Part of a small language model's weights: vocabulary 4612, tied embeddings.
Each number is 50 + 12 x the weight over its row's rms, rounded and kept within 0 to 99. Layers, rows and columns count from 0. The size before them is the row's rms in percent of the matrix's.

# layer 2 attention key, 128x160, rms 0.0703, rows 74-95, columns 0-159
073:46 37 60 54 47 47 47 57 51 53 32 34 54 41 41 56 38 37 28 36 53 32 60 56 64 50 41 51 65 35 41 57 77 56 61 42 21 56 36 67 54 46 34 40 43 68 59 39 70 30 52 62 61 29 72 27 57 50 48 56 54 58 38 48 64 16 56 44 46 42 55 57 37 55 47 62 62 37 47 73 52 55 43 49 60 22 47 57 53 59 52 19 52 42 25 54 53 50 59 67 67 40 62 41 44 59 60 35 52 41 57 63 48 50 34 54 42 45 67 58 49 38 77 30 71 36 51 50 53 67 60 55 67 64 64 46 61 47 52 68 52 32 45 45 44 47 45 49 30 56 41 47 53 47 57 36 37 43 54 68
059:53 59 69 51 52 52 35 69 62 38 54 48 53 53 43 39 65 64 47 38 41 40 51 63 34 47 54 41 56 62 45 56 61 44 23 37 47 41 64 46 60 56 47 60 41 67 61 37 35 47 61 49 48 46 57 61 43 50 47 39 42 58 45 34 53 24 37 29 60 57 47 43 32 51 33 49 54 57 75 55 38 57 61 51 60 51 71 47 68 32 53 49 62 36 36 85 41 65 39 45 20 58 43 57 38 55 73 64 31 40 70 52 59 43 58 57 81 71 34 70 77 56 55 58 61 41 50 49 57 45 52 59 58 50 69 41 54 55 46 38 73 47 52 61 46 66 51 23 59 37 52 73 53 52 69 55 41 48 57 53
062:38 55 55 55 59 55 37 50 49 55 44 51 57 46 50 58 47 63 47 52 52 36 39 78 44 50 68 68 40 47 60 16 48 53 56 57 43 43 55 58 53 54 34 57 53 84 54 24 42 16 56 45 64 18 40 38 58 51 26 53 73 65 58 39 38 38 50 43 50 51 40 42 59 36 48 66 51 35 65 53 60 69 51 44 57 22 50 41 59 60 34 40 57 39 46 52 55 53 13 69 62 51 68 48 54 69 68 59 64 35 39 45 42 62 56 44 36 53 55 44 51 24 54 50 42 33 47 51 47 53 45 36 35 53 46 38 53 56 56 54 52 42 41 53 52 41 58 49 67 61 40 44 44 48 43 42 20 36 70 39
069:45 58 58 49 40 52 66 38 31 40 53 53 70 46 48 44 64 23 27 61 55 56 53 31 56 34 51 45 46 66 50 58 37 36 68 56 57 67 41 44 64 41 68 49 28 76 67 57 68 47 35 58 59 45 34 47 47 52 44 68 56 52 41 50 54 32 45 49 50 50 51 74 40 42 41 69 37 58 47 42 48 59 42 29 47 55 33 36 47 55 51 67 52 32 43 47 34 64 80 62 31 46 56 56 56 60 41 43 53 20 46 22 32 50 49 51 46 68 53 50 37 67 50 43 41 57 68 62 56 60 68 58 50 45 43 54 73 54 58 63 35 46 49 43 42 45 51 40 83 49 50 29 55 70 52 40 53 30 52 66
059:50 33 39 52 31 45 58 57 49 69 65 51 51 57 64 37 39 47 72 68 43 63 30 24 35 58 30 49 64 53 51 69 37 46 46 67 51 49 48 57 26 62 56 44 41 52 43 90 40 58 40 27 31 67 51 60 49 61 61 53 43 55 56 47 61 73 27 61 53 51 39 53 50 64 43 47 45 41 29 45 60 61 54 59 42 62 45 43 61 54 52 39 57 41 44 40 34 58 79 50 53 60 65 52 40 36 20 51 48 47 40 55 35 64 63 44 58 54 51 66 61 88 37 59 57 45 58 49 47 40 55 48 52 63 50 47 43 55 42 49 48 46 62 33 62 79 33 35 57 46 65 43 52 55 56 50 61 72 45 47
074:17 40 62 59 40 37 48 59 43 44 40 59 56 69 45 57 53 74 63 52 59 75 46 47 40 56 50 48 66 44 50 45 65 50 37 53 66 55 32 53 38 70 41 40 37 56 44 48 47 65 34 31 50 46 57 64 53 38 45 35 50 58 57 50 52 22 38 59 59 73 49 39 54 53 42 39 62 45 58 61 48 50 50 42 73 75 58 49 71 50 35 40 54 41 49 65 60 64 53 28 32 38 57 65 60 47 43 67 65 54 59 38 54 47 59 43 53 82 51 65 29 60 64 32 68 46 50 37 59 35 51 83 62 49 55 50 48 39 57 56 56 60 51 39 60 77 60 29 50 50 55 76 59 55 63 37 48 41 40 54
065:32 40 69 43 36 49 71 52 40 43 49 43 46 26 54 40 52 40 37 47 48 35 50 59 22 36 42 39 55 40 20 58 52 35 58 52 52 46 48 54 67 23 50 45 44 56 61 76 32 59 72 54 58 48 37 62 56 55 58 44 47 40 70 65 56 37 69 31 44 62 45 63 48 67 60 34 70 55 56 46 41 65 52 47 54 74 50 35 56 43 56 41 48 36 63 59 51 49 54 59 29 65 36 40 40 42 50 49 61 43 48 51 46 48 51 62 52 58 48 58 47 54 35 61 49 43 80 25 58 53 70 31 50 39 36 82 55 64 53 44 42 54 56 43 22 48 69 51 52 59 59 31 69 76 49 40 46 50 40 53
068:50 38 30 37 51 63 46 49 38 44 58 58 49 49 49 54 65 56 47 47 41 29 73 58 44 41 55 51 17 53 38 08 41 61 83 50 50 53 45 42 67 55 71 52 58 51 52 68 35 44 43 59 48 44 34 60 75 54 38 50 56 63 47 44 53 48 50 53 59 51 48 60 56 48 68 48 56 67 50 48 34 61 41 30 55 29 53 49 40 43 35 68 54 52 43 55 58 61 30 52 39 52 58 62 78 46 56 31 56 50 44 51 53 44 65 50 53 42 35 59 38 49 44 55 51 34 77 69 66 43 44 36 33 47 20 65 45 48 65 47 34 64 45 32 55 31 57 39 71 49 62 51 72 57 53 37 33 35 44 46
070:59 32 63 42 37 20 55 31 32 67 59 53 39 61 60 63 36 72 54 36 68 55 57 39 60 34 43 29 50 41 61 48 44 31 43 50 37 55 54 69 54 61 40 52 65 51 37 32 66 56 31 41 39 47 57 69 45 33 54 54 48 62 59 31 57 52 46 72 43 74 41 67 40 49 61 53 45 46 63 49 64 68 56 39 27 60 54 60 56 08 36 48 54 49 59 50 48 53 60 47 58 50 41 44 29 69 67 49 55 57 40 59 45 70 49 39 66 67 59 79 53 56 54 44 53 44 53 56 40 51 33 52 69 47 67 55 60 52 50 42 60 59 53 25 61 54 39 48 67 56 43 51 59 46 53 48 35 70 59 39
069:36 50 32 56 55 48 54 61 50 49 54 43 68 67 33 54 61 69 53 48 48 49 53 60 48 50 60 76 34 60 49 16 41 60 71 46 46 65 38 54 73 50 56 54 58 51 55 44 59 35 40 50 61 34 78 37 48 50 43 52 70 54 62 66 46 36 44 23 44 50 40 58 40 41 70 29 62 58 69 51 43 61 72 32 71 50 67 47 48 42 49 48 57 38 59 56 62 48 33 39 48 71 50 55 55 55 46 65 68 30 58 48 64 50 59 60 43 45 70 36 78 34 61 25 38 44 58 49 54 47 44 42 31 41 51 33 48 60 58 55 68 49 38 31 51 38 40 42 56 57 38 52 78 40 43 46 50 48 57 29
063:49 53 51 77 41 53 65 57 55 60 50 40 54 65 56 47 57 28 77 56 63 38 28 62 49 67 46 52 81 61 61 39 54 63 48 35 61 44 63 53 55 37 45 55 70 31 51 50 72 58 51 44 43 41 73 31 33 46 61 43 43 42 50 56 50 61 49 57 55 44 41 54 70 38 66 36 53 50 69 56 60 47 68 58 40 52 59 63 52 46 66 34 45 53 52 52 59 38 60 48 41 45 61 53 44 49 35 48 55 52 58 35 68 50 47 57 56 64 66 53 77 24 78 20 57 77 36 44 38 47 40 41 39 58 65 45 61 59 33 44 57 38 38 49 52 65 48 50 26 47 60 42 53 38 35 58 77 69 44 58
063:75 28 53 16 35 60 66 44 66 67 49 50 48 48 84 33 47 36 55 43 58 51 42 34 71 53 41 43 51 39 58 72 44 45 35 41 55 51 41 56 39 51 51 54 41 59 63 59 56 67 58 46 30 74 53 65 47 33 39 43 53 46 32 53 56 68 35 62 62 40 53 43 58 49 35 39 58 33 34 43 59 53 36 52 43 51 36 60 41 43 53 55 53 73 58 39 44 31 85 63 39 51 30 59 38 43 54 46 45 49 57 50 56 51 49 29 72 35 32 48 54 76 41 61 45 45 55 37 36 45 75 52 47 40 44 46 36 37 63 52 63 35 63 51 40 48 40 57 73 39 62 37 46 61 52 69 56 47 45 55
075:45 71 37 64 31 69 61 38 27 63 43 48 55 34 52 52 48 49 24 47 57 39 49 53 56 26 48 91 54 60 57 55 61 81 47 44 51 48 53 43 39 49 46 44 55 47 57 58 66 26 62 52 64 46 32 21 49 67 38 50 69 50 44 58 38 44 62 39 72 51 49 48 49 64 47 52 53 67 51 64 56 37 33 40 74 31 61 54 40 48 52 42 54 47 40 44 37 54 55 55 55 38 58 39 37 48 47 55 66 50 48 45 36 41 42 52 34 43 54 43 43 27 62 32 51 41 81 59 65 63 58 49 47 42 44 37 45 57 39 51 43 41 23 63 46 54 46 58 35 59 30 38 70 37 47 19 55 48 52 56
077:68 24 50 46 56 54 48 44 58 45 57 43 59 30 49 32 41 62 65 46 57 29 56 36 48 50 57 39 58 49 62 45 50 41 67 37 57 56 52 44 52 45 62 54 57 61 48 65 41 55 59 55 42 49 32 79 57 60 65 55 46 19 50 57 29 53 65 34 59 39 40 47 39 49 57 50 70 58 54 47 22 62 34 63 40 66 52 30 55 40 39 36 35 43 47 80 55 40 40 48 35 64 50 45 55 54 84 57 53 48 51 58 65 33 58 35 57 54 31 65 43 54 51 66 71 55 68 51 51 39 56 41 36 47 31 30 49 48 56 45 64 45 43 71 46 44 71 41 55 54 64 35 53 89 37 49 42 60 56 40
061:36 36 58 31 51 63 40 53 65 34 66 62 38 42 73 60 33 76 50 52 60 56 45 40 18 76 26 54 44 52 49 35 33 42 50 62 51 54 55 50 49 42 41 50 28 41 82 54 54 58 48 57 33 63 55 41 40 13 51 64 50 37 59 35 60 53 41 46 53 56 42 45 52 51 53 30 41 56 45 37 54 53 47 65 51 53 47 52 59 53 52 37 78 44 80 49 29 44 39 50 45 53 60 45 27 52 38 54 62 53 40 47 43 57 55 45 26 39 48 73 53 50 37 58 44 49 52 30 65 48 54 55 49 49 68 56 53 50 52 59 38 60 75 42 42 44 48 45 51 58 70 59 53 60 42 52 85 39 31 58
062:47 42 39 45 50 25 23 35 36 51 57 76 41 51 44 34 51 62 33 46 29 77 57 74 23 57 48 54 48 51 60 48 79 48 53 39 40 57 47 59 67 43 50 46 69 23 61 52 44 54 44 61 46 53 71 61 24 51 56 53 45 49 49 55 33 54 51 54 52 66 59 26 58 42 60 40 62 62 61 38 31 51 37 66 61 47 48 36 48 42 38 65 59 43 57 36 67 47 70 42 45 59 35 63 49 53 54 37 45 38 60 64 66 25 55 53 40 57 45 48 44 54 47 62 44 51 87 53 63 50 60 54 50 30 45 60 49 49 43 49 27 26 65 60 53 44 66 51 58 51 50 54 57 60 55 32 39 70 46 52
065:37 57 53 24 82 46 32 50 55 34 42 68 60 50 43 43 57 50 48 59 54 43 52 64 56 50 50 49 71 72 49 62 60 59 39 43 57 33 41 55 46 36 28 62 45 52 62 46 49 34 60 40 73 69 63 61 40 63 56 72 49 63 50 55 41 36 57 46 50 59 35 48 64 29 50 57 52 59 50 27 77 55 50 66 63 35 33 72 46 44 50 50 63 51 41 50 43 72 42 49 36 41 37 44 74 65 55 60 55 60 53 38 36 52 56 45 52 65 51 52 67 52 58 63 48 48 30 42 68 35 60 62 35 48 78 57 66 51 26 46 35 51 56 59 44 57 31 55 60 48 81 55 36 41 60 54 39 37 67 63
074:46 34 25 26 70 64 61 40 44 41 35 56 45 60 55 55 56 66 52 60 31 57 64 59 35 50 53 40 38 54 63 64 43 45 59 44 51 60 56 52 25 45 66 42 62 62 51 54 43 65 43 58 41 42 45 69 46 58 53 41 44 30 56 31 50 41 47 41 31 62 43 38 43 17 39 65 64 54 55 31 25 47 40 55 41 61 28 41 47 65 43 41 33 57 45 32 43 44 27 17 48 78 38 48 45 34 45 51 31 54 55 39 55 28 63 56 38 54 42 39 56 59 35 55 37 63 56 46 43 44 39 49 57 52 50 50 28 24 39 51 53 50 47 45 45 27 37 43 49 43 74 40 70 64 62 43 56 48 47 41
064:66 43 71 62 39 45 51 42 58 62 30 57 53 45 71 44 57 67 59 53 47 50 64 65 57 53 45 37 58 40 47 63 39 59 42 43 47 39 70 30 60 46 55 53 49 44 38 74 40 63 50 34 48 55 59 72 67 47 42 67 32 54 66 31 46 43 60 50 63 76 51 54 47 42 57 48 40 47 46 51 77 51 49 62 47 62 46 37 50 38 73 63 35 52 32 56 61 42 27 38 39 29 48 35 35 72 53 44 65 59 61 51 35 36 51 37 47 57 35 47 38 56 29 52 53 62 29 49 40 42 17 58 43 41 46 58 48 58 62 44 52 47 40 56 66 55 51 21 79 45 62 64 38 70 62 70 53 66 49 50
075:43 60 51 51 64 50 51 40 57 41 39 56 30 55 68 54 43 54 52 49 57 65 80 62 52 50 44 50 45 66 61 45 45 30 36 30 39 37 53 48 49 67 47 48 51 55 47 44 47 51 57 37 74 53 63 71 63 29 46 57 56 52 53 26 67 46 58 58 55 61 49 44 55 62 61 60 58 66 56 33 52 51 57 52 61 62 53 31 59 22 70 41 53 42 36 55 49 70 51 52 55 46 45 38 73 78 58 47 46 63 53 62 31 65 66 36 55 54 53 58 34 56 20 50 53 47 37 45 36 40 47 63 51 37 79 38 51 41 51 39 55 61 50 59 60 65 60 21 77 50 52 52 37 58 75 65 20 49 62 33
073:43 44 49 35 76 70 56 53 29 61 50 34 49 37 47 49 51 45 43 34 70 52 48 27 47 54 46 58 56 53 48 38 52 59 57 48 72 64 21 54 40 46 56 53 33 64 61 36 49 40 41 46 48 58 53 51 35 52 60 48 71 63 49 43 62 60 68 34 62 52 57 63 67 36 64 56 60 57 36 46 62 57 42 56 53 39 44 54 34 52 57 59 66 53 61 18 56 52 59 62 48 44 43 67 61 58 34 58 63 50 57 25 50 35 47 70 19 62 57 55 46 62 83 57 66 35 64 41 63 59 54 65 59 38 40 52 28 47 50 59 26 41 69 41 31 37 59 63 48 44 66 65 62 56 51 41 68 47 55 69
069:57 50 50 58 44 46 81 45 49 63 52 40 41 56 64 58 64 55 48 36 31 47 45 33 44 59 17 55 56 38 30 44 32 39 64 40 48 72 52 44 10 39 37 61 34 51 53 56 26 61 41 40 55 52 42 22 79 47 50 50 52 55 67 46 56 64 49 46 52 51 58 78 51 63 53 61 48 45 50 72 38 52 47 31 29 51 30 66 38 57 18 51 44 54 48 40 62 52 53 21 46 47 46 65 59 31 40 49 47 41 52 44 62 61 68 46 37 34 36 70 57 65 58 53 33 47 50 63 50 51 52 49 43 56 48 45 43 69 57 52 49 54 49 46 55 39 75 50 64 40 40 53 49 42 36 44 42 67 44 47
# layer 2 attention query, 128x160, rms 0.0753, rows 75-96, columns 0-159
060:52 52 33 51 43 63 64 43 63 50 58 37 49 55 68 36 33 70 38 71 75 67 54 34 49 36 44 30 57 41 64 81 53 58 36 51 69 41 65 66 56 53 48 39 78 45 56 40 61 55 68 70 59 66 55 64 39 56 50 29 55 32 38 47 59 41 69 44 45 50 47 23 68 75 50 47 26 57 44 45 47 40 64 45 28 75 42 55 42 60 46 48 61 68 57 49 34 47 52 62 69 45 42 53 49 64 52 30 61 50 52 53 43 53 39 39 42 34 48 61 33 56 57 30 47 65 41 48 55 51 32 36 58 45 74 53 45 49 53 41 39 63 47 61 46 64 51 48 55 61 69 41 58 47 46 46 74 53 50 63
066:41 56 47 52 58 45 63 62 65 31 45 49 44 47 70 55 65 63 50 27 71 51 46 42 48 34 51 49 51 41 62 67 38 55 48 29 55 55 58 46 35 36 46 39 55 60 49 65 61 66 41 69 47 81 49 71 53 50 66 58 48 63 42 44 41 31 41 30 63 63 65 72 49 47 65 36 35 66 36 62 43 40 63 64 42 81 52 52 62 53 50 55 50 80 56 50 21 38 51 42 44 64 41 50 48 31 53 47 66 56 67 58 59 52 67 49 43 52 39 62 43 79 56 43 36 42 42 56 58 51 38 39 46 42 45 75 45 35 56 28 44 48 41 33 60 60 53 43 42 44 82 29 47 36 49 52 60 43 55 55
064:47 45 41 67 52 56 60 51 60 52 66 23 89 43 52 52 56 68 62 41 54 33 42 39 54 56 43 46 42 44 58 49 65 50 33 65 48 69 36 56 42 45 57 56 34 42 56 45 71 34 55 52 30 55 42 68 65 58 46 50 68 73 37 48 69 46 46 35 61 50 63 57 51 65 59 34 25 51 44 75 53 44 45 47 38 47 63 57 41 62 64 57 48 43 49 45 45 57 36 40 47 29 73 45 48 13 72 47 52 50 54 59 40 54 51 59 46 52 48 35 54 33 29 28 27 53 49 66 51 40 41 43 54 40 47 33 41 45 64 77 60 47 61 22 48 53 27 56 41 47 50 39 56 55 33 39 49 42 60 47
046:58 42 61 46 51 39 51 76 40 42 42 44 58 57 33 60 50 56 65 43 29 51 56 41 55 73 45 59 33 52 52 36 45 54 41 51 44 62 47 40 45 49 68 59 29 29 42 51 44 28 35 49 35 25 37 44 51 43 31 51 48 58 54 46 49 87 33 25 48 39 72 55 48 36 61 55 61 45 40 59 40 46 33 65 77 34 50 40 49 33 32 60 53 43 49 35 59 63 63 45 43 46 54 38 73 52 65 70 23 57 71 56 61 39 38 56 45 46 60 53 51 57 43 37 51 55 29 25 37 43 48 68 61 44 46 46 53 49 69 48 52 46 55 64 39 26 68 51 48 45 34 47 46 57 54 46 21 47 47 40
071:59 52 56 27 52 40 32 40 58 63 49 65 52 46 76 41 54 50 38 55 58 61 43 26 55 36 47 32 53 49 57 96 43 41 19 45 47 31 66 39 43 54 42 51 57 56 40 49 49 56 60 58 63 69 48 63 54 29 55 54 38 50 34 51 35 57 42 58 48 41 45 36 45 61 59 48 59 57 46 50 52 48 64 50 33 50 48 57 40 48 49 48 41 64 63 50 38 40 57 48 67 58 29 34 46 72 45 25 28 54 54 53 44 61 45 29 48 58 52 73 30 78 58 77 39 52 57 49 51 53 30 42 49 56 59 70 57 48 50 47 59 53 59 53 62 67 60 28 72 59 64 48 41 56 53 65 76 61 42 60
062:51 58 28 55 60 54 32 51 49 46 59 33 38 53 37 40 40 61 43 53 57 43 53 67 61 49 61 53 47 78 65 60 72 36 33 51 39 78 42 59 53 49 49 58 62 51 51 41 66 38 35 54 53 40 52 54 33 60 40 38 51 49 64 47 45 45 42 55 55 44 47 35 53 65 49 60 45 62 64 60 71 47 48 44 37 46 53 70 42 63 55 58 40 37 59 58 48 64 56 57 68 07 63 39 22 52 61 44 58 54 42 59 66 50 03 51 49 38 73 37 57 32 44 54 38 74 42 56 36 56 53 62 50 58 48 25 56 55 31 73 66 60 49 45 58 49 35 58 38 48 34 42 47 42 42 57 52 48 67 43
065:47 59 41 56 56 66 61 44 60 45 55 33 46 49 49 54 63 66 54 44 68 43 39 39 63 54 54 51 40 48 62 76 58 55 37 52 50 40 63 56 44 27 32 12 50 83 59 53 69 60 51 66 67 59 51 67 49 60 62 65 51 53 56 59 38 26 51 46 44 51 45 60 59 53 46 54 36 60 52 53 39 38 70 64 33 65 43 61 48 49 68 49 46 69 69 50 39 34 39 41 63 55 52 37 16 41 57 36 62 66 63 42 47 61 51 52 32 63 54 37 42 28 75 34 39 38 47 64 51 60 46 39 49 49 56 51 40 52 47 53 61 56 45 24 61 51 36 77 45 50 67 48 45 40 34 49 69 37 37 41
062:54 29 48 55 58 24 52 18 60 58 76 42 52 52 58 52 48 57 46 56 49 47 60 36 49 32 62 45 27 58 69 52 60 56 65 47 59 28 57 46 44 43 43 70 50 62 52 55 52 56 39 52 52 53 29 54 36 39 61 42 53 62 50 53 59 31 81 27 46 45 55 52 60 59 78 35 30 56 47 50 35 55 56 41 39 57 49 35 25 75 26 45 52 59 50 59 61 44 61 47 60 53 23 51 47 58 70 56 41 44 56 50 58 61 35 44 55 59 36 57 34 52 51 41 49 57 30 52 29 58 20 47 23 38 65 65 48 54 51 44 52 62 33 53 67 53 56 43 58 54 55 58 17 45 53 53 37 45 56 49
065:45 57 42 44 61 56 48 62 70 62 60 50 44 57 68 31 55 64 52 48 53 65 60 39 46 57 45 29 58 35 49 75 49 43 23 54 44 60 67 60 32 60 38 35 58 37 56 73 60 75 41 66 61 64 56 80 55 54 58 51 59 31 66 24 56 44 56 69 35 55 56 53 52 62 52 30 32 70 36 60 48 33 66 49 41 67 44 53 63 52 53 47 58 52 54 30 36 33 42 57 77 43 60 28 45 59 45 31 36 53 61 69 50 59 59 32 47 60 47 43 18 56 69 40 46 45 45 52 44 58 38 58 50 60 47 51 35 54 51 38 37 58 37 49 52 66 56 53 56 47 64 51 53 41 63 67 76 55 47 44
066:56 51 73 28 70 50 32 50 48 43 43 79 39 31 70 63 29 41 61 58 33 61 41 51 59 52 35 58 45 44 55 58 40 46 55 52 61 42 49 60 46 46 47 59 56 45 35 38 26 49 51 22 46 45 65 59 45 18 46 24 44 64 58 43 60 76 44 58 42 72 30 39 50 45 36 52 53 22 33 43 51 40 55 56 59 47 57 49 47 36 60 42 64 39 52 51 40 77 64 58 40 62 47 52 72 51 44 51 36 50 60 53 52 44 48 61 54 54 64 56 45 63 23 49 69 54 45 34 53 49 20 64 42 53 33 62 43 55 54 29 45 50 60 64 46 58 43 32 45 65 46 61 67 49 58 68 39 47 41 62
065:33 41 33 71 39 50 53 43 49 45 55 35 48 45 17 54 51 55 50 63 25 53 58 43 44 63 45 56 33 67 42 22 60 54 70 69 43 47 34 59 67 62 53 48 51 25 47 42 52 37 53 37 61 13 56 38 41 63 59 42 55 62 57 49 52 73 65 54 24 39 51 52 49 54 54 69 56 52 65 45 48 45 37 45 66 30 57 57 43 74 57 52 49 32 52 64 60 52 41 56 57 37 55 55 56 59 43 60 44 64 43 37 46 64 36 60 54 58 61 50 60 12 49 32 50 53 57 61 67 50 58 45 44 49 58 30 52 79 39 62 53 49 58 48 66 42 43 65 54 55 34 68 68 46 50 55 28 48 55 51
069:46 30 53 78 70 56 65 69 45 50 32 51 58 40 39 58 60 59 76 55 50 47 54 71 59 69 60 49 61 37 94 26 59 58 52 50 46 53 46 48 46 40 66 51 39 43 37 40 34 51 29 42 42 50 27 35 45 63 60 51 34 59 36 61 40 47 56 31 44 48 58 58 44 46 74 35 55 34 41 46 52 37 46 48 61 49 55 34 60 59 51 62 33 46 57 28 43 56 40 49 42 63 45 61 52 42 53 66 76 35 57 51 57 38 51 60 61 40 58 34 66 42 41 65 31 36 44 66 43 57 67 47 35 41 56 54 57 56 60 48 48 30 49 35 48 45 53 52 37 47 44 66 60 38 60 32 25 31 56 34
070:50 73 44 51 48 37 39 67 41 71 36 55 36 59 68 52 51 37 56 75 53 71 47 58 48 65 40 54 57 54 41 48 51 53 51 41 50 68 38 49 39 49 43 42 62 29 58 50 43 34 70 43 42 51 53 62 41 55 48 45 56 53 50 54 47 64 51 59 47 37 20 32 50 54 42 62 52 58 73 57 59 41 50 44 44 47 40 97 53 45 53 63 62 40 57 50 58 64 63 71 71 48 60 58 59 42 57 35 47 65 49 53 50 62 19 47 52 52 77 52 40 48 49 82 38 69 22 50 41 48 45 56 67 56 49 58 77 56 42 36 39 50 70 48 58 48 50 19 68 60 58 54 56 52 60 42 64 39 46 44
060:52 58 40 72 71 53 70 48 58 45 51 44 34 61 37 56 32 43 52 49 45 50 63 62 64 61 44 54 66 46 64 32 31 62 61 59 57 55 50 45 46 53 52 43 49 52 33 48 46 51 49 57 42 36 71 50 40 44 46 65 54 47 50 56 59 69 39 55 63 46 59 42 70 61 40 49 54 31 30 83 44 63 64 42 69 42 67 44 54 52 75 48 64 30 34 46 33 40 54 55 63 23 60 50 67 34 75 55 42 37 52 60 57 50 58 67 62 59 46 31 71 39 36 15 47 58 39 55 51 48 52 58 42 59 56 55 51 54 49 56 55 35 27 54 34 70 50 49 61 61 53 57 51 38 70 58 16 35 42 39
067:57 27 23 62 57 68 51 24 53 52 45 20 48 64 46 36 47 34 55 33 55 45 61 64 45 52 37 53 44 68 50 65 57 26 59 48 53 53 41 57 49 42 61 49 54 77 53 59 59 69 64 62 58 48 43 45 50 62 57 64 47 44 55 65 46 35 47 31 66 42 32 43 39 57 48 67 44 61 69 53 66 45 53 32 30 35 33 70 59 45 56 43 44 53 48 58 51 70 40 35 75 67 44 50 20 35 45 49 77 41 32 45 43 61 43 50 60 63 63 31 51 42 69 51 44 66 46 59 49 65 55 37 58 48 45 55 36 30 45 65 48 43 62 35 61 30 51 56 51 36 59 36 45 46 73 53 61 54 49 40
068:52 73 17 60 28 61 55 59 48 45 50 28 58 47 53 46 60 62 52 52 72 45 51 48 68 50 71 61 70 50 41 50 60 54 51 64 49 64 57 51 72 56 65 64 76 38 45 59 64 53 62 73 58 51 32 28 41 73 39 35 49 52 55 60 68 26 61 35 52 29 53 55 33 52 48 48 38 55 52 60 51 42 58 31 44 62 49 45 53 62 80 57 45 48 46 49 42 40 63 44 63 33 64 49 38 28 33 63 63 57 41 73 53 59 31 50 51 37 55 35 58 40 50 33 44 49 59 51 41 50 63 48 58 67 38 53 42 71 34 48 49 43 34 27 44 48 34 57 31 59 43 35 32 62 58 40 58 60 56 54
059:42 75 47 51 58 31 56 77 55 55 41 39 59 25 37 52 53 51 53 59 23 59 48 51 69 56 38 58 60 53 28 57 56 57 56 71 71 48 21 72 56 24 41 35 48 44 53 52 58 52 60 64 53 52 37 63 67 61 52 52 59 52 43 47 34 56 55 55 62 57 42 43 52 52 34 42 27 61 55 67 79 51 47 69 47 27 47 45 49 57 53 56 66 47 46 53 41 56 59 73 54 53 49 72 39 49 40 49 64 34 40 33 43 59 52 44 51 55 49 45 43 72 40 30 60 53 39 54 75 52 53 56 86 57 35 47 39 48 52 37 32 53 51 61 45 65 51 39 51 38 61 44 61 33 48 46 79 35 52 37
074:66 42 55 41 80 41 51 48 43 51 65 74 57 49 63 54 34 37 51 60 48 50 40 54 48 43 49 44 62 67 56 51 53 66 45 43 37 52 45 52 48 56 44 58 44 56 39 46 26 51 43 37 26 61 52 51 28 47 41 49 31 45 38 36 67 55 38 29 74 55 58 41 48 48 54 51 61 35 30 47 45 55 33 64 66 58 58 24 63 51 37 36 70 51 38 61 25 56 72 53 37 38 36 57 62 45 77 49 22 31 27 69 66 45 68 40 50 64 37 58 55 71 41 45 51 54 41 39 46 42 49 59 53 63 44 59 56 42 48 58 47 44 68 57 33 55 71 26 37 50 62 43 60 53 67 69 39 54 56 63
060:54 49 65 48 65 33 45 57 42 54 61 67 76 35 48 37 47 29 38 55 54 47 38 47 24 28 48 40 67 53 42 51 51 43 42 59 55 40 58 61 65 62 46 60 62 36 59 47 38 41 39 50 40 48 49 25 56 35 45 44 35 54 40 46 34 39 57 41 53 57 41 53 43 64 40 37 43 48 48 43 29 61 33 22 50 61 33 41 40 73 47 43 68 69 27 49 56 44 72 42 49 70 34 69 48 47 65 30 36 51 62 49 72 42 41 63 68 66 20 43 50 43 60 61 43 56 47 80 47 46 44 56 61 48 51 43 66 64 41 44 51 46 57 42 38 70 62 30 55 55 41 54 64 68 54 65 55 48 33 44
069:54 44 55 47 51 64 68 27 65 58 56 34 46 54 39 59 58 62 53 32 53 66 52 65 45 65 70 80 37 63 61 41 41 44 50 35 48 53 68 50 60 52 55 43 24 63 60 47 58 45 48 57 67 55 36 27 61 39 52 66 37 50 55 61 59 44 40 62 68 44 60 62 42 40 40 37 34 34 54 68 54 41 45 47 55 47 39 48 67 64 49 52 58 49 60 62 55 52 54 27 40 43 66 38 34 41 19 60 95 45 43 67 43 45 53 45 58 32 60 63 70 48 72 66 58 32 54 40 54 39 60 36 38 74 46 58 57 49 63 54 49 41 28 30 46 55 46 56 51 51 36 46 69 55 49 54 51 42 42 37
075:39 39 69 37 57 49 39 36 54 51 34 61 60 44 60 68 38 30 49 31 49 63 58 50 32 65 55 58 30 47 74 49 37 56 29 50 52 52 56 45 50 50 35 32 28 52 43 45 57 56 29 44 52 53 60 67 37 62 36 43 47 64 47 37 62 65 43 54 44 64 69 36 79 56 30 40 56 34 38 26 34 58 51 77 66 48 68 32 49 37 61 29 61 42 56 58 38 49 49 52 48 60 55 58 57 48 60 45 48 43 58 50 31 39 58 38 46 57 30 78 70 59 59 45 57 26 62 33 58 48 44 66 46 41 57 56 44 56 53 47 58 34 73 46 48 61 61 60 55 48 50 59 63 45 42 56 59 38 31 21
072:40 60 22 63 53 33 55 35 67 54 79 45 51 36 47 32 60 29 34 55 21 46 51 26 30 35 45 50 47 34 28 46 57 69 68 55 60 20 53 50 52 51 65 50 40 47 51 54 71 69 42 60 60 39 37 53 32 58 46 63 60 55 59 44 40 52 65 46 48 42 53 37 61 45 74 48 35 44 48 51 67 49 58 58 42 46 64 66 43 61 47 47 48 34 58 50 39 37 38 38 66 66 56 50 46 20 42 44 33 53 45 42 41 48 60 42 50 44 44 40 71 37 59 43 34 42 47 73 71 54 41 37 52 37 33 66 40 41 58 47 37 31 43 49 61 63 40 53 52 51 52 39 61 34 56 53 52 25 54 60